{
  "n_layer": 9,
  "d_model": 96,
  "n_head": 2,
  "n_kv_head": 2,
  "head_dim": 64,
  "d_mlp": 384,
  "vocab_size": 8192,
  "activation": "tanh_gelu",
  "norm": "layernorm",
  "norm_place": "pre",
  "norm_eps": 1e-06,
  "positions": "learned",
  "qk_norm": false,
  "attn_scale": 0.125,
  "bias": "none",
  "tie_embeddings": true,
  "parallel_block": true,
  "init": "trunc",
  "init_std_qkv": 0.0679,
  "init_std_o": 0.0588,
  "init_std_up": 0.0679,
  "init_std_down": 0.0,
  "optimizer": "soap_variant",
  "lr": 0.00541,
  "beta1": 0.95,
  "beta2": 0.95,
  "weight_decay": 0.053,
  "lr_head": 0.0096,
  "grad_clip": 2.0,
  "warmup_steps": 200,
  "schedule": "wsd",
  "decay_fraction": 0.554,
  "decay_shape": "linear",
  "final_lr_fraction": 0.0,
  "batch_tokens": 32768,
  "seq_len": 128,
  "doc_mask": true,
  "train_tokens": 142000000,
  "steps": 4334,
  "dataset": "wikipedia_en"
}
Each number is 500 + 25 x the weight over its row's rms, rounded and kept within 0 to 999. Layers, rows and columns count from 0. Numbers have three digits each. The size before them is the row's rms in percent of the matrix's.

# layer 3 MLP down (transposed), 384x96, rms 0.18, rows 38-71, columns 0-95
089:478459565480502487415525518531526560482471511544490512494505506514465525511486491507488496515506465460494533509496501487492536535501485515522521518494487500439498477578511517494475514506500501509506523478472496484502481486504562482491516477498488504494495492483479509497518476500492449518
097:468478528471470489495548518501473525539514488441465518479518520473501495533455487491506447546485479471479577517466496525496529513494522477498502489514519483501500509530533548489482471517516486494483496457470473474483529519462515482497515501503481499521521514481490514454528506471472500489
092:501466494528494478477504572543521513502487530545492507513559490511518520534514444564491495465522539532518516535513511494483512504521522508476502498485459503508521512530508491529518510514505463468512481487535486485496479464479489484519483498522472522536538496530519489523462465531508482527
095:456510514481530505476511543522502501527494515496450511474520477528469478528496466476529497522559486507512487512486451510485498516546496490468478485493486498519494496506520477525497469476505474486520508469457505558487508512532512462526519485474508524527488545521514551454454492464491464529
132:475479511476487491462531496497525441500469545489507481489480496529547508499486475455509462510483499491528500502478512525512470482468471508537512490504497478478471563483539499500510478484497543497504477497468510530510480489487444522522487456427543502495523521479518495514488494520547505523
112:479453490467486466515478497500530566463496469479485481526488507478456498509474485527471527481510517486509535541512527523488512540542483457488495460514509530509494502521508503513507489493513518499533489521492512467512513451482507484543516543493560507475482513458530532497507442483477488512
106:522509512546501522474501505505515518522532457506457505453507524516480518532546490498512476519464429477519550489471522495492522496502506481482479529541512528448461505493505574515485465521493501509497492477503562479487519523521488523508495462515499495502499487488475494536532487501496522470
074:480569480496493494547515510463488523506508494501498484501499506515526503487487465467526484512519468527492526489504509464476480531511472465542483521532493513465477496482518511489526543519517519537478525512557509513511464515522545514534488551521484440535495488520491511499509503545526551480
120:548463484495513483474506502536496540494496488547515528482525497506558494511451481476500481491487536475489477486493470503496470510533512527455524530485521505499520442507485473495494485500486519524528494516528520498491492482499486494487480503540507499473582500445504509543481533512538458519
098:479474516520500483502504508535509495504505485507542472529441471528496506487510515522503464535479488492486582536462509472502516473516477536489501508480505510504468519489482491469513555482498566520506534461520466492542464473504463541475494512479529502516545502508477491516479501505533499493
104:516476550495514488542465535514516525511517510517543474502491463520486515524543470531533521480495518469475472497494460526510545531459499497531515516550465492528468504515488529515519480518502457465512489504516536511490537512540506511462501468486472496464538527480524521519545486500512522504
086:462520481566512541520480571496491464482504509487522491479504493467488443490495526469518501526498487471547544499509518479511513498496489469444520457496530471509506486487495543477492487502489518461505471477500471500507474515484499484501488492457533529509510470476519464511497485459519492453
090:533519504492538468487532478499525510469482491518480485484481540509451494481464492481490495495504518466494474475490502563503470519578504516496469492508483464517536484470489495466505550457512510488510490510537515496540482496523543518504514523498531484510485551473493438517498515498503498459
108:494481521475503525495480482490505482523467503522483500506494464508477423506486504498499471448551498532541518507491497510493538481499502448482485505485487530533532489495526503515498528526523541500471525476514453509455462518517529538537490486476485465513486494555488461497557515506501507482
104:528517460509521526515494510530489520517556524488493493511526476522494517489524491499496523471484449488485495503519497471535465500478497495520537547494493493496501515531484473447492529481516535557520537523504525485497524474519511520512446517438464508497563487556507478517485504512512501475
110:483527462514488527547521486526496492476461488508540527467542464525486522479510493519556519523478472518537469543495500462479495541494491478565506446497515529498507515542512491505510498500504503535480481508505510508491504541461544497527494542493486517481478502502485500500530520512527457458
110:538520502524492473495515487511571527517486542537520500504463483503529535450517507503478524502523490534501524487532453492493482544541504479525487498478497473521482476497501519479499485490510486464487531507484548477528501461456521529522467508529518488494536522494476451467472481479476460500
131:485513478501494514507521516530502483565516469505535522485452536491517474465466520473476479509524536546518470488455522490553483476473500495501453488498527518483496468455506525438476496515509518491478491522519498494493505475507520512546467485468508480506469492509535460522469507494515527462
115:501458475475516494500434503516502504528533516525529519498510491502513497469491457479481510478492541485479466484491470511485518456464465486469546511464486512486546487483494502493511472509482490435517555499514482528446461480484482500552495482530500521490502497490533486497524486499443498481
112:503490511563503514477520487532511471483483495521498495456518447480499518487486483530522481494463502518506471522499467476485490499520473507516435531542535526546471536470450489481499504476479516513506462518508515534491503508524466501516459522454516525492488526533462517458511522515513527522
072:487495505519493504538491473486529490494470499431494467531458523503517481476516501471530530504495528504515524467474529477512525502523500494504493520498524531492522495458487521458481517500483477485485533485492450456502488534545469540558506485499496515455474519541497486455491550486535501472
097:487536505489426497486516539507541515542504475473477458498502489499494537481523523474484499528512480535508526493482507535448505491480502462476499484524469511507516487504495508531513502488528514492540508496499480506488521477445545505514488511493560514511436523476489502475545536503466466480
105:466489496498535496486500463472518501465465523503520487478505477475498495486483549485522531489509526520555521482524503533501502491529519510509453520522491491541500520485474527507495504481514510473500486503546512517495467466445425527490453520505503481528502509492466488554475448532475491474
118:550494489505496513523491493536483493479566482495524518499500533521529471460539527489480492514514561494492485525475508494559493485465503489571507497511483528512497496470517498520497489522486458521513463466506472536464512522533470499510482519481440487512538486530484486511466489497513528510
088:515485496493496462467551482471536515540483471532491516507545496520528506473530483498527544499483537507507462503513545467496491524502481461458489506471518478494580533517512472482477482512518523511507482488467521477483495536519533505473467492498474542482457516525504470515489521502509497460
101:539549525490479490478550510506506528586522512461501478523519482518471520505513507522474486523475494473482533494452506502474464491509538530464468488517460521525507494506519475507540529509483503487492533503482506551507516484476542517526475485543483504486525483513542509462491522488514491512
104:496514479501481460475466505472480491508478476522499489472456473526508481528448515507502547486510456518490475494482465510500523498493521525579535506469521528490508502490521493513491504521500511491503540538486540490479473514479513476498501485506551471465533546462489510476522539438512505487
092:466489465499474529499543547472483515497534505456475497477503526515515471480484513454490474557484475549547480485504502488484516488487506515540522485511507515483489545484492516516497433523459506472537497494480519506512500463465506512508500479504509460462470468486548489500544534497513489507
122:492492494496514489498441554493481486566530468542470507500489470548521485467500506502518473514549524497501511497489518482546526511543472542449532483482518523475544515493514524518457510498521476539517542519538519539490503510487497482509472463462508491485500471491486512502507503479501488489
100:465486482531489542512488514530461525491486491503528492569466508520496461459513520484482550495488499516524486521502460551528524481491485516509474507508504489469497517547526568487471511502502530520531492534467489510497483509516491506496545495494508512541545502481487549518492475488529514539
095:482463489460496499509471480506484531531505498503501540481441479511526481563488546452527485496438505507556514545499533510473494523480463493487502525506503488482507496491488461508476490499525522496527560499480495504537542517480489498489470472491490489510495503439487503484497539526496527497
110:532559534517513515489560515532529493534502518518462498483484518530486507471469457503501476459548472495457496474489551520517528491500507491513507496453462517481528530541534520495508502480496514524500502463547482524471496473510510507493516448480466504469525482484510478520492486477505522479
086:509506482457508454533468483516542543475492490503485535481445459541533501524486500507490513504492491454516516515464493505523515524570508492485474477560499482529516510512489514553515513502529496517527487490523505496452484496484464494523474482511483485493492503486488518520448518523475550494
092:502498523492473493480501489518487543541479475517457532463511454556490502497542530500484520474505497454479522494472526494485521471501502522496528469521496538498551485498531532531496523501516508520496523487467489488524472568440534501526504521487456496483486503514502520486476552487490521476
# layer 3 MLP up, 384x96, rms 0.227, rows 39-72, columns 0-95
091:512496431486483496510481463500523481525508495481462464410518479496515495458461503509545499510498525531515472474470486504479470461504548504511506527468509490498498469480469491475521501506508500476480543526540494473485455507510530504509504499536496500522482552517461496518491503525467499494
104:546467463461518503557497474492494490489494508456446514508486507505496491467435488457519526562488521504512474461474513514545537508490525523472516501484485482472531519528515520473503478514482504502447525543507514545507509516492552485468504492499483503497509527498482530511527518491484500496
110:497488498490497489480531522474494474471484508502512445527469526480545488539437460510524509532521554491493454504526530475483514518488521482499459521544530521518529501512483499515515474531493538513541489529509475453515505466502503503485490506482536518488443546475488496476479532507494494485
114:467449508523535492494511517510518424456498485523495480529471470515513526520496483493465479492455500508509492518502490532501524514473495518534544537465523510474501509511544494522488502495510500496486496521526501486519465510495480543494495463476554467501503467498503511495472509546546428497
110:489498446484530524501514494465496516524480478532474529528547531491486504525514525464457533480467501532500487455523467516496452487473512515487504502495494497491500509474499508483451519499517456552488561491500453487532510482547489496517501485516483533524496481465538501522503482470513548509
089:493535469452531535486532461523504536471507520494522504531551498501482514452476471471482444522497510511519494487554472482526481485474487547496484531517536514494486462508483491526517482506501524498492525503488508510488495477466503533492419491517455504514488480510522509532471498545498498502
086:520487532530499507448502501514495483488481499531478511527522496508453514505469533463486524493498540476494492493475454490535458503488531485463492498463512506464520494507466509491470476527503526487537525467494517481561524540457484512520487470495448514488495512468496528551453477476489479526
104:565511480498500523488496488481491476508534526534484506508520484458530494470508518488528514497545531505486520481508491494501520502490522498502506516467491455473487523533482480528505499512473486535504511466501481520456540462490492471454509466552509510443481450463503503439522523547503476510
103:484509521510538527498469507469514493494519511527461503485492516498491495514512459467476472459506500467490477489555524538516504507492470544488484534497478523475526514526520455501544499539464492483498489534485512481510497539530469534436522487549506476485500482540508539493520549491512462505
104:494498466468446539494468539499536542495488509499524491472510505488505513539501499514485492558483521492459494510483470466500501519477461503549529517498487465525491489512499485515497476522532513501476493521495439552486502549478490478486458513506547527470519474515536479498510472533528511467
094:528535520506494471517513451464490491456501485499492529511485494515485477459551490462486476488543531523464521534519505479513464522472505564523499462459459544465511517511515516480513456481506478476510528527472488510478500511486511495518487499541480505457467528519486527516521471505472485494
090:504524543517510505480489463504472499487452514479499509459502419486520495527496489499511475491500511538488534514506491544490501510449474503520548538453513502465518484474500498492510503497521515585490515457543526526463513502514494509509485474513518526491505479523470523530472504520472503513
093:511502472476519524544532542488519496485477511502508512477478531449544474460484471433485503518495447539481493482552467525552497515492473527518518441478506535490494459505465496501515462514499514494511468511521507488521494504478472507501502507507472515503484485485526546482487480487542507498
111:522456521493470449484464500504482452508483532468460544537524518531522490445486507473516516469508505496496510489476472536512519460487489485489479515482532490482516493519521518550493484507456492483485452534482510554516524522480528521526510506497493480512470525452548524520489496488483484495
104:506487476497505467534483498461524502500503478484474481468526489542535476496477495482474557475479536490529459519537490486510517459480504476512521514505509505494475530510485473539458521467550520500510543529496500529509500506466491464491489509516483520525490505458591494507486518530465505519
098:557465476489520514535512512515516491516499477487508450493475504481513518488519503487547480482527480518473456496491457532488452507497485494458493512546529543490513512524501496505444539495473462465529542504505519477503518505521469488447530456522512482532507499535474494498537530501511477503
113:541509465488517480519499520514471503501500463538525492513490513503508489466475485460487530517556508518460439492534462485531515501495502546504497514515535542496501493474473554478521489531508515461487472503473471469491548519524535517562527483474485511496482483494483520527508497516521475527
121:466577473490500515505489489529480491480470531506510501558521456514496487472521496519506468465460516468532483503503495538511462510489481526490480502500500520525502461505501504511453515523521490525520468511509506552492560517489522518505472518515469442506542475521478487476495514494506457533
103:507530493483476477515498588462485497500488499493478517532513423526519457516537458484461526515484549478505513527490504516507470527475465480492524497485516529522502521505491479565506489510518524502514514495497504541512478494519489480464504511536491497516496519480546500499488475500496449473
054:550519497486515478508489515523516483495464529547531475452485534478513496478553533514481475511486497509505495465491502518481470481499497513499482451489486494527489482544532474496507508483513476474482482504507499490492518463491478490492507452531504529484549505479497570490491417473498485541
093:495465515482530547513474501508488505497480498493483517515553477492517511468497495479499483489531574503515513528496481523533496491502490501506471507464489459478517474481449494450500462521486486501455468503507505477447484488547517483539508505522486488475544479522533559465478498489500455501
101:464485561531491475505474527505469526450454539492511514464514492480532546527492483506487509524464506483482515506511489535480494516516505488511529461509522488487471505521521504453514495482495544551523488455482500495508489531486498475494545511526512473459494501561485522514490536486542508527
122:516519475460519520452517502511498499494483504454495484493513527518521542540496484523486509510481515513532524520492475498534477488464497501552524502471529439493465507494491488527490501474497486476511476529553467526528449494530484448464520495509500492499535546510461492460543534494479482510
098:514522475490514513458508511554501486515500486483510535490533504517533525507518499539477456507503456518478417493550508504458468522514489526515495507525518517535479531463502482466437476477487477465518490457535500515499467506516489498439513541503493500507487518509500498500501469502498524505
098:524516471487546537548510513509497543510467495458498474492476501441489484482539447462469516500503528484518476520491515533535492511482534497495478509469499487508519483485469485468518471528522539524457468511514535522516485484495478456508521505538530512525502490523488486514537511538490465539
102:544479501456502510477539494525469483500537471533449475500483491509480487469534444490501502503489514468536511515502463501529515467506545469506462499533439483507523514455494475491504504452527465497474493535567510472488497484555485495498513495490500527507520496525493508477475496492515490497
096:509496518493522506535475476529542490488503529524504496499510490516482519493527460501513484477517491476455463477492514492490509482446506482450503467500530514469528456524524522513428482486502456534465509448519497534506521494511495477499485516538477532533492502561533527487472492502528533513
116:535465488492492502481519503505465482520505537466544485469523547446514486506518466513524474524520494466494459480461470504488478496468497468473483522526514519467510534466508499479537507534546514477534475512471493503518513517511485531497584502485528485543479511493505490529526483502499510525
100:511498501530501446457471497522559504462473499484491493489545533509498546503477527520506460511510486540443514462507517475513490508463496528498501498483509543481494480485496460525533519495482526529489496462511519492532512496478481507526457522484519450475513527536527472493474489530454485499
092:489474505504510568495532469480497488465436512508552474503548505514477514509513489511460501534527500478449505434520472503526479504500525496512506450479512499492487459513525499500496487537498473498452513501500473453470472491500491512532510514492504482524504527535505491517451499485524462487
104:506518457480472460511483482508499489486502518445493508466482531522475512505487465476515507508475525484493497487521519491480491481440513496484525523471521506533497469472527439500486471489570532493515505503495510527501495489500515451533533556544470516508510535499486501488557503508472489543
088:482472500481448514477474528480485489530534485516503506513527495502505568475502524532444500512507540543464491540557499527480503498496522505496510475499504475527537454481497488483500479498505553512505552485511523520501480475481435508502497549483501490518517488496480473543504504536512507523
092:518468517476514528483514507521510463495534496449525405523507507517477491523478501521508509528507566482511437481542493478507492474506496490528498470491451526523505444502522479507518495491525511499481494547529536506499483507535502516490484473536483481485491516492523530496487511544501490495
119:501483517504520516482475486490467488568535529492505506480460526493526516514550535537444496506530536455543462501487485517508517499486494534471486470518513478486454513506491496514472547480504492481503468507523438474533477479499505467471509490501478464525482482486540522474505505537491488496